Each number is 128 + 32 x the weight over its row's rms, rounded and kept within 0 to 255. Layers, rows and columns count from 0. Numbers have three digits each. The size before them is the row's rms in percent of the matrix's.

# up: layer 2 MLP up, 640x160, rms 0.138, rows 381-423, columns 0-159
# down: layer 2 MLP down (transposed), 640x160, rms 0.119, rows 381-422, columns 0-159
up381 093:202152092115155112205175108140121132122097139109085141071158114135075155154160150137100143172103110117138159156112125156153109164164119094125173165130128155094150111183125128133140128148079183160168197143144163141121099153097147159132078150145114172109124129145113076099145114130126113146154037186102079151144101104156146097139139098126093166127082172157119149132075139087131090095148101053136129068076107140139106035161074100166155102102114117138110135091171088067140079111114078
down381 104:138205091162109139146175080182152082169128117125114114123107127109141118115057103136141124143042143135234136114124131154109125161189149138143183123175128108157120109194192103157112168154044124099132150119116110126117055183121062186134105120124126178129101172084116132117135149118115140087120158153137173148127111118202136133137165095187132188133077127136098150128152138110089158106139101167136135087142088104139156152137092090066119125140133115148118154121136177168149104122144061
up382 098:116140158152120116099155120149136165157064122117109172127120117118177092089113152125154138110105175127123126052207125134099162154134129127151155155122121157105151143093138093124106109152094123125135084081139104115109086132126100101149095082203147139059123149097152206066125103058106106153026174119102122089097131079161094120102081101117146148181120117116124139133113209138069137160105188124119112155134112222135118165106127170112164134149101172138165083100153104104067140168137150
down382 103:134146129084114141101026170122171125096100099123149145155136111143096156131127161140141123131151081131122095080083124183151123137128134131120138139130118141136168150092125070131106114114088149127165062129110102141108120074145085081142100165134124133193100098163119143147133088146137163079147138077167081142105129121120125145098106155121072154125122217044130131166153068130076123088089136103138131166171177079067125147193102144143136155181147135061104115150165143087175087041154085
up383 102:154113179144137159197119087117108069137100147091166141148145143119125110183148168159094116114180058110170076132136109208166106136127150134110141142156151153102082133078119112128144127095153119165137126132126125146113160194082110129099118126109149169146095129141168101060184137137106083094158124139132138091164142077082220112151126148099103084113081104132165146132145110107094147059119039112130168176068175150116119139145162120109119128078077140108223139171142100094149135119114109
down383 094:121096085098094166137175110119127160083065165097132066095128095128065116149140132048114104144086120084063093137124140089096065128123098179132144142052153157132118130150109132154124114121129125141063086148195104176163133128118106098135170080196110107155181139103108198159155163123131149133149124140145151112111119163202114140149137125099138140096107159041132121129139150079134140137169098119080113079100114100112111153076138084076067096118116156193149085155122142127108153111161168
up384 097:114084099144103148095167122139101182141162151159126116147098137158165149156096117162107177124092124139111126144188124120177117064132134143120191184153121173144129163083124057152091132160158044098128199109153161156121123085100080079157211130097137092167110082140132161135115132178149139153128136100136062158117111108153123150105141085123163127119121214149076138158162146122097103078130123060117143145070113142120166083151101097115062125176144088114134126104106073156149148074157112
down384 099:130104150115104123106069095126078128138165124134144117137098114141075126156118208090117132072132086097145098072143102106160054087118162141181147167153211098122156206111181068088139122123161113134100109149097111123116121103098096095126129084159161160143154104133124131191140122173170161120160042102133108161092138134182109159088114104139171157101076154107092173094121098123157156105181177082163143149101099111150151116138160097154114156167114047073167138112119097153168122108128125
up385 114:207147084133184159110129127117191159105125127155090065165085088119120096156173174096073131136147132181132164147090088109110129118129177104153210146138098133127131128109118111135136136140169126154120136149212157101175134154125138163126059045157096176108110099125164162121157154094156165103167125087140082075109154122122101140169128107154164081145150149129124083081079104146124112132161191152044182119118114121155152102172138089105153140128157099104138091114092125170113182102159092
down385 117:129122076093092101097155113077173106183162096121122187088140151139134110104108109194106114064192172079181191127185205174112151151130102113167160115189125129124139143120135113102170148167130132160099106144153177124162111139133151096077129066107100136118129112190163120140137175180110155095073105148145056150108118140077067111123136128162118107089096150160172145109099122153107123131145080144119139102104139129125110141113123107147128143095169083153119107116065033122147079178143163
up386 092:121131128090148100144207136101091137105151140125098109125145153147103141241136143123146117121153136112116132156114155085093100130105200131053116138162183033131088114095084164149150186125130122121123160097115126189141124070086111168125119071126147153152177147117122154091158105145073084100169152155111133169119171089132115171124090091092146086133150070120164141138161133209121124125129108108125166116123121134120137141102168118078080164103122161162094190112159145188181140155123064
down386 111:110087133143163161105115136113138131131162132158133142136114152135130174141109106118197109134122114119138152152091115100111056120143096180112055151129154092122067138103130146144098166094114152155095141111165074133189127123143127100143120056107093158186130157152129154149083130135134081152132107159126090116113127095182165117142057156055157135147153124068141074111075146075157207126146121185082151179095139136097160142188135099123151192116159151183113232105115097074145114147118095
up387 115:078084132136176094157210169115115101159130143151082136151156111038132168101165130143155099158155116100057073147100143105122109103095121103194131132072103126105166143199132126136127137196147149128161179133122160155103085076108128186130124082193131087121157145088147159154126145099109151126133112207137118122121150131133095160160082117118154144173145053134119125199163133068112130099174109128137160043085132129132112139127135178149110115080135121099115152121127150114158136124087067
down387 100:163150126120120095146123097187125129155145111091117109150162113107152090141100139192145152102116125158095160077105121126070134141106084162108072128143127117080105127105097145075151151114061141116168087129104107077153106094144174091083120157071142177169102116138170077163182114148040169124125114112121139135140151171046098103105226179160108104087162112097154123096087106140169114118078115125083163155122116135110128146128125140158083099075094169152130214131112100158083140129179123
up388 102:125119161141111144178098180188083109131109132123059119192142085193116143118126114151115156184117112110118165136167113109159115157143180167112097086135145185143117124126087138173105099161142091139119114133136144114139105132128113122127209129175175179122094101165147137152123134185141155085100122163066122114172074220133070083122075075090158088130133144182130060109134131141132113135122120067142055166149137116155145111133115139131067146121090123069138174106106171091164157084125085
down388 103:170137064074088163105166107144059114104133132118136169123151132141113121146107203073137060160069147090120082118117146127114147156111150110097147128107067093174109156135153092108106104105117174115098111204159176133174146140111099122113022148114112126133137131114090135135107126065100059165125161104129164126074103091128125126138073127129073186139135166133120149062121141094186145132174099189093129148093136126070136119086135056146139141125133110139137097128125140134051164160132131
up389 097:129094095145088053159183168064129123089117104157141097101135127096102125121105114121134180141145188065073152058079092160136089157154161158139144117115166174102094113140139076124146115126088113116161185158150089113131100122087137159156128068100115085079139117218171138122122105128089202175094136100128138075124134108141106121131144080162158114127081150139082081103130099112127103089114092164087111133155139156156114203116100146127099131117078151153134139101155193130116149213141099
down389 100:139143181131186087164157135084123151170139175139132145203149156107144055159105129135067135130114147102153150126153055067157170153170123098121108112149119167143088158138114105117079167095144107147081087138061092103117184170066121102062089114117153087120108089123173206150152115140125107147118152085108086114125121096146089132088142145163138182155159058106204050133129154171167148119169161146118161149119119148113104078184135142117129084122148116152104153167130130132133119120122087
up390 101:174083108094117203183103212107156147116106109134071062135171104080126126117141154176090129134093125168139143144176115121134149144076216152099080143207159106134105123112140143117165135110068118119113122081077173107126149147142091164133133127115210141126159084138100109078105090121091182127163102104120129121116071151078133134161129088065143175089184131151142122157129131137205154127107104153117129094117077186145128157118185120131148079105170114100112120144138143147116147160118086
down390 107:154110117109112152097167170111156107128111172131163136167108125185122214133198140130099104151131110083145066117146163145117160157169162088129160099138123127090110154164121159167097121132112142105109176134065086134090142104145106115119190174139079147091127106121090127154081111130141130131125097173083133144151160157103094190076102077103122176124173083209105084168169191134095162099110073126120081147122096167133158089132161092156108122147078184159129091135165149186169168086126161
up391 106:141147143117150154150108113167090132130115156084113146120172144115178145100217117172155139137139091119107112110103126111162201118125130086099167105073107093130175116128108080094175183115168127139113139105165116166201193101120112130126146144128121159125076117104122113108140146167101122151183207152090090107098095145137112154114098122109108131124142078126097190096145141117099176072122102151171109192139164127176070140041154099173128200123156107040077137148097093140111107092131112
down391 105:131174117107063151096115151118086177127100118111068149117066119097068138153090204084083113112150091171175159174123108100153055120198113090102082134174120124104101143099138112132093104142053088113147045090181141203149060138093092132105098104120117132104112143135140153117084084169131164106155097173113139203128176079153137168152126136150118141178174122076115099138151108146156173113144165134107133157108111126135144093132129128068107143104118087143116136099114110113133080134111106
up392 102:133116109149118125130132181143182142184128120053137119127151096132163146143126178147150092129135177135114151127178178140093110051110154090151149112113120122116080166113095099120115120152059082134110182143111142147195119117106132187156103104101147102139128063195076131146063172134155128122106108075137145171072096133126139145093145078118209142132118148121131157098080116168110153094148111089146139167159128125126191180128073105102094063081164192158105128128084145098100123189086094
down392 095:168162218124135102096154124125095091104111129130154132141145151127119134116159096088134110132206099116155124187062168108184096199139124125104115071107158141166104093114147118110098105089139144085109115137103171128098127096101143060101108133117116141131167103172086135114115097162121126211163094100116068120166119205055116153125132163140116148148164082139114128141143112142163075149124140146070143078167163137092125114182103158120163126134131059183117152173146176078111128052171133
up393 107:109106122117133059201146077125131103138127147074159161089090131141158172105132107120133133136110153145156146168180059094133114102118127112179043116158157145145193115163179085119116123162149126122109130116131096131064082125124092155141124095142126175113158169104123165129140181129101056125163172177121163145069132088075129108144080096083126107122108078109155080116111167170189132125151193223160142157145127084120095075089120170122158113106127085115125149130140121126185075141115131
down393 107:154171155101117084142151147141203119080136127121196118184098140091125073091106128119111144123143100103131187107107100100173145103168190184195141082129086166114117108058146152148142157110097140155122132104118147084159110137106120126108081149162137066145136192067125088141098111145173138134138092126122091123136100113103192066131126138153154099130167154112098077118159084134060151123169116071167111179118055166069112121193119144097125183121082131145112114094159100088128134151122092
up394 111:093114118098149138133159149052183139140122213084093121186143123087116115161147211174169132169159159143127148155120180134166131089103128130131169159134147102093167231089110192169067124130151107142104124165134111080147102163150097136114089104136112126121121117138175148095118098133056115151103143116089136121104111143174137100116117092111125126109117093088136093124155120133090120073149195066174114169110125115134136109104105086195128110184125147075158108184144099139091167153096181
down394 108:139139126109187133125108086126120094114160174132132120135114095139125114092184101149094172118095062120111101115202095176193100156109124131078130126151174093149084108169153072093082121130131096065093111131147159124142149164159139129090147133102141119087092153138139101136165146079184142153163119163091140145099092130117069093101116094148118155109066118179138129122210130070081152138093159099100077133108184071126153115148199186169106037121128141118152155126125090154157118175133172
up395 104:138164119183187119095111137126097133065153148178109167106105160122145146167130067131124138144073176090115139184137233103140106157079128111103119115144092145128062151138135097129069111092152167113076147105155157082159131166168130145081147146076115114103113126153156113129051072150135125170167118143130118125096120158136148143137179139146152103146123129138069146094195082142129104111151117024112124133155082139090159153179127120077139119133131102158138125156142104127053135052169143
down395 100:187081111154065149221153142125132118103119102081140156116119095129130078130129156086143219182064067141121096101134139130094132093167100101153176109139142125102128082113116094085177120130110106142193115130126108124165132091129105167172122058159116086109117080113148108107138126101106147097134131102194130054132125070091103187110141094127140140147166162175124017153100144156131199145099170151120132140116146113142125134073143141145123182122132109094127110131160098127159183141141109
up396 094:099130153159098139140123116137118112177127134127075054041122135146142076091117178147098105125075145130130201109142062131163159148138145096160186108140154150108162169100143136205102159140141125140132179066165095161077168083183152102156175138122107093098110159167174178149097134113094103148103183161127066091100145135123101159164105159141165188069095158091131114096121166146144112103110100135130149202089152109110103118105133124152126150175179141173113077110123148088109121136088157
down396 093:164137108178150157153145176191156139141083116150081142130151101117140185174157134084115127150104160114156120178171157135120171130163126130077159177163185121110074133171114135145150104083111152179108117170080153117146102174170125137121083155076116162141164123138195160101130114128138064142155165094139178120160079118142096130080056100131071049064178124129144131148157111135140164081115146135110131121080177148130131150111077148134125109087136083190150133142169129062166116195114122
up397 102:148142114158117126101129125206187156110100120159097061123138111142199118130099176164141166115141165218136144158104112129162113139162133115091143146110122103138154131108087145104110193153117098161101144124146151138122129109096079130145146072142161092066101139123142216162099134086120131189103082141181070098111108147179125146157086063155089124110148076111134184132109115110111104080142095203096191151127166119145157097189111178099130148129119094142094140167168076082107102118136147
down397 112:150151128178071147105162157140109123068093090085196151140113136162128136107148136128152110105113130173070130136230127129097119159086141113210092100108108091174127079077086172138111056145134142114137151151078032121164188138120120159162110095149120137108076161095167152110120060138148067135124188109154141064155099136145161161108131136145114157130114095101147146114119107076196079117136088117117138153140075123156119127092160163144143084102143132095107114179119140158112135148129091
up398 112:124138107107062158077162166097139128197123132107092147126106115089120109153141139091101100155077098139101101171147212157166156078114125140179112200133102144142161097145063088126131111178123143136202133121151161110059108201157109099102117111136124102151168150130102132098109185098155153108180131175097098088196131136130085121153143119123162116095048159159080100131110087091177155130105156159176111145115178137156135090130094115116125105162184171102112094114128166108150117066146156
down398 081:187133152083112106095125131112116092152092109153146075139169097147128082114120141150123143123154080086080096105071118157168105173127110048098132111111141099079097133151166083113125117126132109073102116145026097116124091095115144128152116097091124070159132069131130131159116093117149136138139086132133193159082132133119114133080112159060131146143175100098130144080133149131105160124098127112061148094152118074075118123176181113108104154083111015135135114179114106173065085135112153
up399 110:151106133106127098125161126114106141156111152127134124075075151120145108135147089117039078123057154171071158138181094064102091129143103080095076110125105136177141134103099100093176167148175101147111156079107222125192109108108145155143161136093165124203067148104146119087156150142116152128155133164131138147137152135140148147163103158119163150127082186127171132115161109148088127114119130162094143179140118109130097110095085124131158190186188107146126127139122161132126173090141026
down399 110:211134189109113117120119111172122176134099081145117153115089118140104142117166131102079140098087153105106111157101061084107152061091123092072146120155141130117113139147103101074118174128145102069160115150153157082127122113110107151173090125219103157168155162087063125103132194094161122161147080156109128109107180183177152145134080113135149129039134129150100118155125103139141132164117127056095155171143067071139139110159143142121124115164137135123153058164108120117070104104133102
up400 098:112102100122139081107104152183123142159134118090121107103121140083179175095105142108140081076133160138141089156130075116184152172107115102131171192117098129122131124118164160099145147213155149083106109120145123136103088134190134101113121068111168141076076142127132107123143125126072057149123162076099109136084118123107127084098139093145076130116154172111089123139137112105197060100167133084140110126176146120158117142131116183104080173134163184215089133161188119095094202124135155
down400 096:143151143116092134141150083099186059137143176144194132135218109080132129167119152152131143137117100088083143116046125181140133200113152080086137116172073093129135200184080119141105093096131084152074132130146183154080097127113144158112100133125118117140099115155150120117119123176144162104101141117139054149080119122142175139074137103161138122092126119166123177112119137100141145117086148156140164120066140091164102185105076096114101153089130145074056114128125132155059112151140127
up401 109:087140114142118124150180126106160187120107174108140138123084027138160159139117130190122122136146176096126109147080164141164074103166186139150122137099134198155133128152043135196197124175129147152104119150127121178065111149117098158138131131151104143120099175144069111122092155150170141136111132126155131135056146108108129093160126148129135114125136146126093057133125138036175095136131152133120086070126100144151110072150095120164117080100087157176128111081145166107150079122070099
down401 095:147059127150122175103083068145069111119144117115099135079141119150123071121150138130135107114052100066114119138119096142102110124155118090078110146126146140133154120053100155158075121117098149075058144089130155136151128154166145062102129155111153096120149136135116127120110079093091122103164107137098188140103140131127095160139132132101158131155103154111157159075137098112151132101044063134083113110155135144088041060078160106125143192109150160089175156220142094156114106096116114
up402 081:123172090130159142106124123138165037104123122122083158189141074151081108126105073163098141132109096131126186091140125123170078197110114129128075122195130131128128204128147111126088122136168168115139128115086098177120166149131098149133195079145142136043094101102141121108159123061148162149099124135138125168074104097074160106129151108102095130144112144072124179105176140093110122142120151111153101120199113120123160200175159164121157132136055165150154125109117081162143179163125114
down402 090:138119090125094114111129141121141192111069131145148125118116151107133102113098113128152114130085086129070088117134206120144162073149142112106124124094186166142144101121110136137144107116082146161160173072180109131122135157125102092119095115120097092132116185157110149145162123151122145216119059173065115142126158124141151102124116154117212115130142128159059111126120110103124097098166169157059141069043126088091145101055075130136125121106125185099121066101123124029095148106124144
up403 088:138091216108122161179144108146093129136151200103175114145119127102137149116112103187145145105148109116055171106094140191164153097080082156145104069089196081113110121166119100148179155114076216085173148136122084161105199108127157125143096144141152112095100123128083113085156189127091145107130132149122090115195162103127171195129089117120124135147106128110151123103109132129086164130183149146141135120098087106127122176160122127109147181120131094130146068152102108108120169125050126
down403 108:109124142196144148117148098173147073143127124105137148122098109097143168135108065152189196133102073193111119100168124122090154091076081203136100093088127064132115092141116123134163135162148119094168193134146071157111201076072120107106074143118206143072112106172128113138136143139174123136114097179090150110155116140141126099150081107091120150130129101090144149154126179105032104134159172141148065152112159126150153124138142118102102156140115177164113125118076139082120132145113103
up404 090:136129135135118095119124095177158141106150142089136098096149152151185044177142113083189241141065169146095060121093153118136118107114077150114162075110106108164077128097098134169053162130088159117080101162133122095091166122174187164171135135105168100166153084109079117116114124148122126145149063150157110160143121120122138129144144196116088126113138139152101102107101134115126124158091132173158073103083095142067132105125138146113155168119170168077145130121068096121168103104143145
down404 094:126083090133148158133158125126091171096076077094121108185107128191144192105106103127079085128123141111132159099138094141096130091135171071103167163110189140134111130152118145114164124106069108134156160129101151143100103139085071156060105077069155114116107134113120122169169089104162106082195159096106142112169088165130020080110105083147147094158091123168114153159145153095154162147136107093112174132099171108117071131136095091165140138149136206111101125093140167091133086147126148
up405 102:097194072127179125090179074131150100117115088164066050165120128145097125168140088183137119146160112182141126085105099099163145104141182155111169163182145047131174084186074142127129102086120143131156140160108132188122104119041183144118112162108149103129171117109136119142198115112124093119073113077111133198161133142147159103145117163106109123147067160151096090083151192163116100162154098127126101158132120138151122137141110142123147061115161149117149101142106113106111135106094099
down405 105:158059128093121202106145122108136143114089108119102126153121134130105161115126130163165133084125154095114138138176107090134117134200194147150121120141142118184119141161103139135135170144091103091076103108143161082180124151135101129157138184102173104056229048177160106143138125156124131161135145167040123171113091121105117109101144100137106110138147123108121195162109137166082155088114090152107075127104191090139081080167160123145130157145154129167159095123059122156122196144155119
up406 109:129131113168116095181146110080086131050182134105134129081144120163113094123068138194182094100156110097079143110115129157151152093180196171109094167130120165131076184129107103158114119134085116130193188107146111087116086119096147118157113130136156131117119087097100116133214127101089179130139115173116109116135131125124123139113132162147126170079143134156127092107156128114054103133080118155151162133101131128064079146077151156054106217130085166138096173127139163159168107119137157
down406 097:145091175097104120097181119162153124140070117178121102177168062127157116160109174120061065129094139112130148157122105069170136148142057119120158038195084128147154089217161106122131136127130158146069063119140099089110159106187154123097198138094147104112121150152122188134094100146135120124079112129133151129071163107160134134121150085121201122149097092113130145142125137159107108143196116140124117077141150093169184156130118124174085129108142131188149122124122115141133147100168124
up407 097:128085127168138149160147111086120181108073144110106089140173165124120098171164144149116112091107193168201106118127087123142070125160079120200105108117156145146131170122105126138163116123129117167185126102109139146083138187076127110067094136119104132107100214158155162180140094134135073109109172067140117153126129128133086126121113107132148206093179085143171102168117150175069123103136170093144162156119177065145093161110108137104166110123106202110137124165097088100075096131110135
down407 098:142138144206130154050142130120156142094154094083137155170085167191093110106160151128141120142074166096123159088148101133109128121197138181172099147177212089130144068087058072115115169153107177093163168151135093184095113155133112105150098145119118061151110105126109110134129111153146122119151092138141201125062138152181091175124141154095125145124108138152175130111157215080115113095118108131129182099117095132132163140108133104087104194101148166125109129096117125103118128157153142
up408 096:111099093104088146113131078095103066097124173133158173121133100108150134125169082112098195153088134126128105062195145169118171127081102098132175184160102099142101175139145094120125165125189123084135125155117178152138173097142209179133146116134129115149158134118121122081094132129110084094126116129151125064149146164172140177143109087110188077149154079108089153150090148112153147101133072113091170142073159123141072157104146158107146048153142216131100121143073132135149125123112159
down408 094:117161090100114128151182131176142105200071133146130102110114134075121086145123153131133083152198064130068000151156097142143156168146175121095113109108109146087090131104103128146132107113164168159092092125073117082107102135132117119179104126137153136096108097116093106191088132112169146118102135192125134137080091120078103111126145115126125149113101165117118162154138145155121086167082111139106123087223133143086118120149125095137143141098059099079076112167177086139080114126114115
up409 107:132102113112143123131120173132102136153108136121164212119093133077134173143114108114042121138130098139141167152163129111095136103105200154141142149157065093124145091178080103132071153161085110163166107129114108151128094173087139117123129134180092099137172160102121159116130141190148098160160197155137093119116100140145052129180154126145106101101092135141144118147203145124161111118162096152099167103128144092086082178115128062159111138083105167091083127172128163119215060097084132
down409 100:136088157097121094128166179145103134173015145125112089124151099162147071107158199130101153148097120108135116140106093084056148141120152141080114065162110137112148110094131061155087136060098131119165145139111193126159128067182120097145088116099162195173151179131120197144144124091085129103156116105146102105144123081131158143150130161137151123135163115089127103093114099138072082085096113111120145167145159123093068102161195133126137111094101125106145150127187091178146108157137121
up410 099:161115119115101145153151140167063107110102106124114177085169126142097149127169156138121179108144090080139208145153106101160094104145126099097100177116082125182156134150142077151089173134111135133107156113174138111123114166124163157102072145111144105147141098140081069128161125202161122114099099089139096112110099138117143137069079109161114166171127029176119162116171156145214085184121172111143090148093055112122110060127128098139126122076151091123092152113132089157083130126174135
down410 103:071133072135108148206106110139135101158162141133178089156145118151099133161120119147150123169086165150081070123095188137120161166071117149143088121138153154097123102102190159146165140183093068076160127168117151148138181118193132131121112174104148111126114112189135165097106161121052108101077104115119142191122128125082148090130169097086103182101186219088183130132099099185108141120146148101112102169194153142151119115113180135114129113119132152130116127127107141147156117097126065
up411 100:178076149116106159148164125110123086077071134198112073148149123109124126101102106112163138141168147136155118153076118176128125135072104170119186137094120131145144082114164145103152164148132153147124218175083123142107135148171129099112093115168133147105145149113180077122113140144145117146148107117145076113086109081184190092122157105149092083161134047085148088139162180139142040145121091162126162183086114120081115146115165148175110138113134142128103151147104130138127185224131168
down411 101:111098135135108148128156127186136070145092122092126196142148108134116094117103128065086073133144134149135137128093132069087172136176150056135126146130135096091218139137108168135171095134138137129132140194171107105146143160075143156195142134074111121133098074109095182089106109192164137152103148138068141102185129116145065143126151131116135122115149146116144126059086153113104094146110089055086143134167149113099118062107128110127126077141089058184150152130133201159106138124119099
up412 108:147135137136146140119146078149137155169095058074106084094208088213132093155137084128133138133137054148140165103131139109111058090124092073144129090104179159125189122108140115112164149186184163084143166160129174160147137153120116187159187145110086095153135123155134059182118108195103115087124130080128152110171149121153108147123116128109084115129091154168133112087073121153120086120102113188148156181134133082128094137145108080137126070129115162114142126180164126156128099091157128
down412 093:091127133118132113121145130153157150102104147147170163194157098116161224174080150134097135073138122129119120145146146138195121124107161119131117172208162084095161175110153098190121079095103140151132092144107115128111106110092077102101094128150156129132148141121116150109158128092163148142113107145065156093150131139110090137129158093143115130100185198146130130107137135175113177147204108121053102096128185127089152072101113168101098107129127106075142250112130083114155173150094112
up413 106:151114156186114109154096123163122139129115124086127093081116139094209119091115125156156121114113159172109099171139155127106019149115115184091117128122066195156108117126114094190127166143139082139122118086120136079111145082117111103122194089155181184106150125105116167097127074148110097179161107136082076069192141126141131194141093106086123101123107177107075066132132139125102080098112097150119128104124144145122186076127132129154179128141164114109125197164131090109146105076128124
down413 116:113111078109144130106172160133154157151116143123108148107159139109121137120155153191107078140071118136126092079174147116128116151111156200128127138123049188205094094091121155088138201133088146081098140082144154105106113093136176136131123107101126156142102089142129151074119119154169106206182177146122117062111077116153151159095137194074160169161120118119085160080112183138125100150144140124121155112152170187129091132094143143133086085101134120172109192154095096134152138104121051
up414 115:162119147140126126122111104147166139126176084112154091140183099168111066071143111090082156141083105130139142142098130052146113147144149091136184157072070184142134104166149094103077150142186141111156174134196135124129163059159196150063096137167134113131148179118195152097116050168131118101140164061152156116123074159160151083111163108105133165155141157119150157135113136103136068171154137132119143112168127111112114100163114143148125095115144138181191145119081120126137104055152122
down414 088:099157109115095133142147158123095094157064214153103144129138149106172200165147135166179089150164159166117147158146108145183115159064092133111073096152156055179083144101083139143183113094104101140132111094033103148122157190118129091145163111103148178170155119099119154110118202104147103136094116179108078170118114097124135124169093159146098170094121102132119150111124067148155128121094097126146121136094144150150162172099104109167150115137118205120082115140122118138133187174111151
up415 100:110105155110122115192114150123175171125082099108048099096133097108141132129121093148205132157105144186160118120059200107181130205075136135115212135130134126133156086148077172091120141139151118161155113125154130141133137100203154158143107122121151146120152087078119143092115144098125066148140122157140182139116098103123149139130051107098130127192079132156120133122175112121162115135122109210118122161092043070118121098128095112098162106138150076100090102137091075156101145131127123
down415 114:070136072136099194123123105137191095102127111135034118062113136062165169116171152113139162143105153137156118163079150142125146175112148109115055143087097096099125104120103151118086165110130131114041189146124109127107144158098166192108160086123140121104166144103140080112079141182172139155110192163156087097136168173118094109121085126157161162133067082144135141135140104095087111132163105120114139114122158095139131195171087175074128121141127142175143146101136135134117070124098159
up416 101:119121135143159115101148146058117125183128115204167124088116136105129072136178086145146163152147071118087159143154158119186133192071116151152123151151060142166086126117115161050087110118086138093119166151128102110110157071213137157093089134063155128128140155109143106146103116058066096092143140140120112163111119143141104108158075088131066069169112161150099133145195077130146107150158124107122161053101118139136079139153114139138139129117155112140109143119209131154138142102112157
down416 088:162135148136163174116125084156109153146034070108156180165157140183157042126094082074115122079133152099130120112093109146103101151091116137067088168099210134147071062134119118057169131151136068097104103162081116119136110110197080080136149151150152166165161112102150136169132186109114138122125114159099134084133148089135130119126152139153108178115118118095133158118118107131168161105141110156140106150113095146165105122186147143123076135134182099059088145056130130133149127139128103
up417 110:150075146136084112156073143132118108135130142102143128132095131106139120110082155086121164123119138115136165075192108122144133132151112117128065129133104171101135155137115120130101042127103142102135154161146055174170127110151146155123214084135181173135101099157135097096121048129077107137123197144147194151171151107120142112165159095138141117105072183129136136148113083232111111119069141109087181148107177111130095121167113067114092148106135110142123180150121183193093086107130106
down417 096:163165056148119175145174138117152138106163148126124092150148134140103141192156143115127098144115116189118090188102103175155117107148126111143201115106139130163154098172101142139164144079194133152111127132077201146146121064108120111141157126135112121123178199121142213156201165120200106097140101108068121090104088135150105146148104152096147099096145086136116095140184163069132137113148131112177092089133101117144169132068128149146203096158128160128132152201097088108138126115154155
up418 101:147191117154090101142137130156141121152091111160159102089182087094158133174148102172137150116108101103162069101132050137246128143119063148140128090137123095191198095139067131133161132116076135118132092093071124135128116168120129116089142101152151144156149129136109095150136133147092139139142127182092130097109094120134119115172119111128127116129088141193103130142120113121101087105094112125152123134136115114115018151149119111165115174121084123107136162229109138149180118064200143
down418 070:141100076035138151102184135094104128136158159108117134160144166134130127069108139100132072150146097143030109095108144131071122118167164095063097167092087139084112218120127091097089091088159112113117111148121136117160108071120102136144134123102104133166105136145142191113153128071196123150114155093159149129124119144098108171115150090098107152179108119102111110075051129137158168158107142122125143111163152073166109126108164155141133103146117156129147070103125105144104113146023168
up419 101:129067124119122178067044182148133139081077105149131131196112076107088091117157129094142083162088188144167116216071108189179116116128113151150130126144119092117159137159162112036121148092066105139158168117145164131145161179073118104138109179113140150106121129196166152145113150095141119072100070143136099085130106104083103142126143065094114054098078135130123143136167107136146116100169168146105143154134162135142118105142157141144141107141114165169126163104132121096136120095125109
down419 096:123150164116121144130120099124085146095143077106128117061172147182133167158143110133113112126224101091152174025174177078120135163137147097113126132118102151128136127130074143174096132131157139120125057148153148155195086105145189120141144097092101142130154101135099084140136194112104101138114152078169119136120142155080102121152178185150112133102185153146149131152138117150065118195129098149163096085167094119116162148092159140113150116121114151090139104127173163082048182112075136
up420 091:151128149141200083145109131101120108096077127088158127111107091155115108120073150168163117074122091099123147119115190129128142098114132166073116117099175195151156106100146199080055136042114169137061132149136113182167138048197122159155124086174169132134089128110179084086080089119149161139168107176124183160115153110130106149110090128099115108129142176150127137089151113168126167108111139141086168171138094139139080070110146124085091123116162152103118112094164140152157111107115136
down420 089:056112139095103127165139108113168111118153087142143165147101128120184103156178107153125142136140109111128139140195145084095118128096033093172104099151102064078083138162061116122237085202133074119109173163151146080105113166123106099163157139159142145129198072138138166166186138105108116103126134060078150128152120173186134165136120182145129146112089108059103088140156184111132117122120108105173108117108109123145142170130111164140147145136127126106132133139134125072113095120146117
up421 077:135136090188140129193163106104163108137141073134070164112116146146126114134081088115110105158091043118119173177165089134083156146101154170203061171148103162141124172129102161117042061170147160134160107145108100067090137123088130151140183160127097133134237118134118145177156190154077153115127162136104112143121085098131103106121095143137126138182119095111140113133124141138099055121108142154151153106087167148148129137126139143118177195122149146148129146078074121143127114134113119
down421 102:224074118147147095132058167156116137112169139167081114107115155162074158114083096101148065141155128120112101150102143140111132139111108092096099138150139179086171077107144129114059115144143138158120118099130157101124122151091115128130133077130163107152078114100168125179048140080106132137100106139178131128130083068112150130170117133094163081150139135169106056096166171122135096170140140168107126105107164113145085132133060132133134145086168194194124183071116145144175149147062116
up422 108:124140114175113074149182135120117127135152166116108173095076109100154137158095161091097176119123193161155158137141078145141099166070169142183117153046092119125103092135117100097157178077138176135115107104061109086084112083109137124170068112080124116135178078128124148150147132145136102129178128188082129136209067150128100148165048162123096151165050138136173123072141171151103117133172135137106138173088086114154119095108105106150160085106133176122105130139111131125111126151145121
down422 108:124124133128128147129138114151125060156189116115093130074137154118107152162152131127096180100143164192192143130089148123152115148141137090142056165114075137148107066200188155132114194160133106166095048159120137132176191120103146120112111125159118113115143131121089102150137120126156079099118116187126151144168125099173108139148105153157175165081172195126149074152145138186079130112087137042184110159151079152152109101135147119179083094105124136124173114127096162171121092119164101
up423 105:171157097084112174174112092126207099067122172058131128146107066119074159148116225110088168113176141119186128132073121134098154088138128158126183126090136095197138072152114106144106107121122168153131178126125166110113178144110155128039134162119088108163155143104138121122179124099088187116133166095148125137090132090120154135104110115111149115162091094126145128166164131096116156174101102083131101049113123097112126173161064168148086152098102101104121149144138127128174109139128143